{"n_kv_head": 1, "activation": "swiglu", "norm": "rmsnorm", "norm_place": "pre", "rope_base": 10000.0, "qk_norm": true, "bias": "none", "warmup_steps": 276, "decay_fraction": 1.0, "decay_shape": "linear", "dataset": "wikipedia_en"}
Each number is 500 + 25 x the weight over its row's rms, rounded and kept within 0 to 999. Layers, rows and columns count from 0. Numbers have three digits each. The size before them is the row's rms in percent of the matrix's.

# layer 15 attention query, 64x64, rms 0.0582, rows 22-63, columns 0-63
104:512499495497481494509467439509479486461514503540460513489521470473477521494560511487488510502528532516482472527532493501549524513453475496493522518482528485535476513500459445517501533509501489
108:479488529463496456493538496479539522514511452485476481481507515535487513518480505490539464505475462530527516474540467495524483528481469494518507494542483464508510504485505480487456538501557486
071:512505499482463519527475507479543484503539479464505536539509510518503531500507469518466425512540531512507525470499522498476485499528501499473511515470482487468520522529486492504471552541527516
084:506499490545481504515527505543519440514507446522529497546505555464480515492469490531473480503482507523508532472506479512483498480474517456483510513501530522541480518479483557518517499502496497
072:463516501503529475505517485462522461495525454493454500505494520499491500463481496454512548498444483491480519438499508526497486476506474532509474502494485524518535492497501523451493454497517470
078:558494499469510536499483497506488513494503498510488521530489461486538463512498548533505518517488546494527487553526497516516485513489500483455522509502524479491512569477493471539549500489531510
073:500507463489508484470511500511505538527518488481550503460469488536516513452514528501524531487554484536480455498482515504500548531497474502479503469485514534509513497458528458529510484492515462
210:458498510460527453520527467494534517489474505474511513468540500537493517475501481470527496480511489492519485503494523477485551524463441512495513482512489481522545475458514498453497506466518515
083:457480518443503473507516451474495499503519516472511503481529488525451542482496473487496472485502468500547482517509518513559494524536477520526461543491509457507517526500499469488490523482513508
197:466536459500515482506522478532489494465482505502533490475523493491501520523470500457533513510515535548517482512501512495499523490485449434514500489467477528511478504507529459436513517472496506
059:506475491508485485456507481496519496503453469466496501475528502511474524507482501461514456545452482521484477480559489514497556521529478516468469543478487511498522474509484487552493487503507483
062:521497501484491475500512506512475494484438480513547521495512487493456542492479491491482461524475497531478519526490520471539483502491503504520462545522502454555508521480512524469491515520450535
053:456512540480489480484542456489512499538542559508503481488545511479541473470515516506494475486486446464526500480480546478478522464488474529490502500497499474480517493512474505486462480496510498
074:494487514526497496460508503505528523563483507530493480446529538511503504469485488444530519552462493451492509521492492513496502501491478488513480468467475545487540501488508499462505470486528513
058:463491491498512490477488480451485455502448508505481485522500509469538520489469516456523495465456514516469484516512490533534537490487489492471517522517501545460477524494503514448461501479530495
042:492492525489485533528494459503476528504480507535509531505474518518497514526490484539473499480533510469505515510503504488519460532488510509488460499524545469561455509531555518507515479464465535
082:498475486492516477475527509494523505501537512515492486495514483496549489465532524458515505504505471511492483520527501505454545492498490474491534473475498535435560499478474487504505500525567471
084:461486475481491461500522486471521537516501522533482463459493514512503464475484502451525506511452458463494471512484473499493513480454471510513499476491490498487523471466473493522490489516558460
113:490472509468463513501536494468539508516520478494475476503521495499524471470479480461543503512498489467501477487477501508516514475477488512505445526470548484509532472520514504551496500452505436
087:466435480505497493517508531488517534506532502520463493503462514515479463500489489521504543471470505448455455523459524489493511488503511500533460535484523471481506520450498521504495491496524519
117:495543494505507500469476469519493492490482543509514491478560550469451546473462499458460485491491480502514501467550472514484519479501504490504475507502501502566496492518503504482517503472465508
083:515530480503507497467453521521452487501490464511506561550503503473480474492478538515467527490527489499478477483498527492535531472493525543472515513511508507494536518538491536508499512547474520
092:449496529453503466446513507500521456492534510548518499463532492472506493459495490479502533500468541476519518514501534498526515521495462533492514494507501477480540498530491502492475517448512491
125:462484501446508519478501498475480476523480487497529525491516488527496492490544504470486500494492509525490499530515560562542512470513512557543511510485484467482513545499489473475482487531481474
099:505493502512512491504482507482514504483503523477495490437520483514481493463535486509511502477502509427527468503475497491471501459513509527524454521509561488458513480508487456520444487499464485
079:520451479464475536449501520485503517487503511502524461484488508480556499498514484483465533517494517519527483529529546488508497524505461502554478497496455489487474507516461500471487493509552481
103:515520478555499516505515502536504507489456508479508524503485517476500486564469554499493476478479489553502508481504434480512479529507503490521509478531482475544473537500491537495533504499523493
091:513505470510508471513508501443520495452499529540536505521483499478516498503531501465520500509464472486519520513548469536515472552520528488469476484511501505494525529509522510468521541533548511
101:516471531551493496501507513490493527539504486491507472501466530536535429527514481524524521468460498471508522538522466522511487491486506505489465502500530444477498500513525495507498539462524476
116:475501429488481474556517486578470474477527492492507492501479507513509534495499497555491449492451502506508470509501466508469501498490476467473492531502535496501481476493500503506524496513480508
109:484484493494504499500502532484466462485471502452499531528500482507478484498548520492453515482548469507535508500480489503522460473499502501520505561523535489536475489477464484534465527546488483
084:487518518458515506496492525544519500491510524519522481473524480462522494488507484512541502491548517496510526517551518453482520522520476563495527522502487523445496467542459514486476494483490481
094:545502497523499505515478504531482548525542508456482474525492492474533507480473519530445480514521499462490479504524497497485541487483497511508471536536555488474499478520496530555508521479505479
091:464452514485526483504527460502496494520553461492499514489482514532464510486485507464534506471454516484486502434466531455485501538521494551523494487515506480470517495496507533490513490510522502
085:507542528477518523533473545524516509506516482527522525525500515505492497534463518525490470569532463483524545491493496520495500490509490555485496482526502493455477501549469524502518520523496481
098:503572536525443535532466487521499504496494480496467492534477496523512505527509487517526451492499506523498516506501447519464476486518525486498550458488474508520476503509500482465494491458497514
099:510466517498487560487513510489506497501492529500509450529509523504495474500463464515505490462458509488466490502520538453502506458497483503544421531496542487527496471506474483507496485502477488
096:515507470546462518520468508514514541471488502484529516501504503514536455537483536502509513504471492520511473535477490526525488525492501497480547459481465547495522501465492504481531505567499518
099:491492480527460476480520490487520511521488492483471476460485524524488518460472539463516528523531512494469459464505542482528523519478482493508469524471498511494523499487548473496533463543506459
206:543532489506500532550479515552503491474497494515471507501470507495488508522514512577475487484509495505502513479499469512450483514504555485478526482500513485514471443516493515521508487493459544
095:491512538457465476536526450483506461486491506492543494523540504500498522507470469475537479506507534518514486501501475481517472476513517541539490493513498506492499481563533456465484495475486474
135:515487543530474506481494485495530464517453477473498514486457513508530459511559470494508521516477535502496504526492544468477488488486491520502515507524488550554528499492499480469483517504537459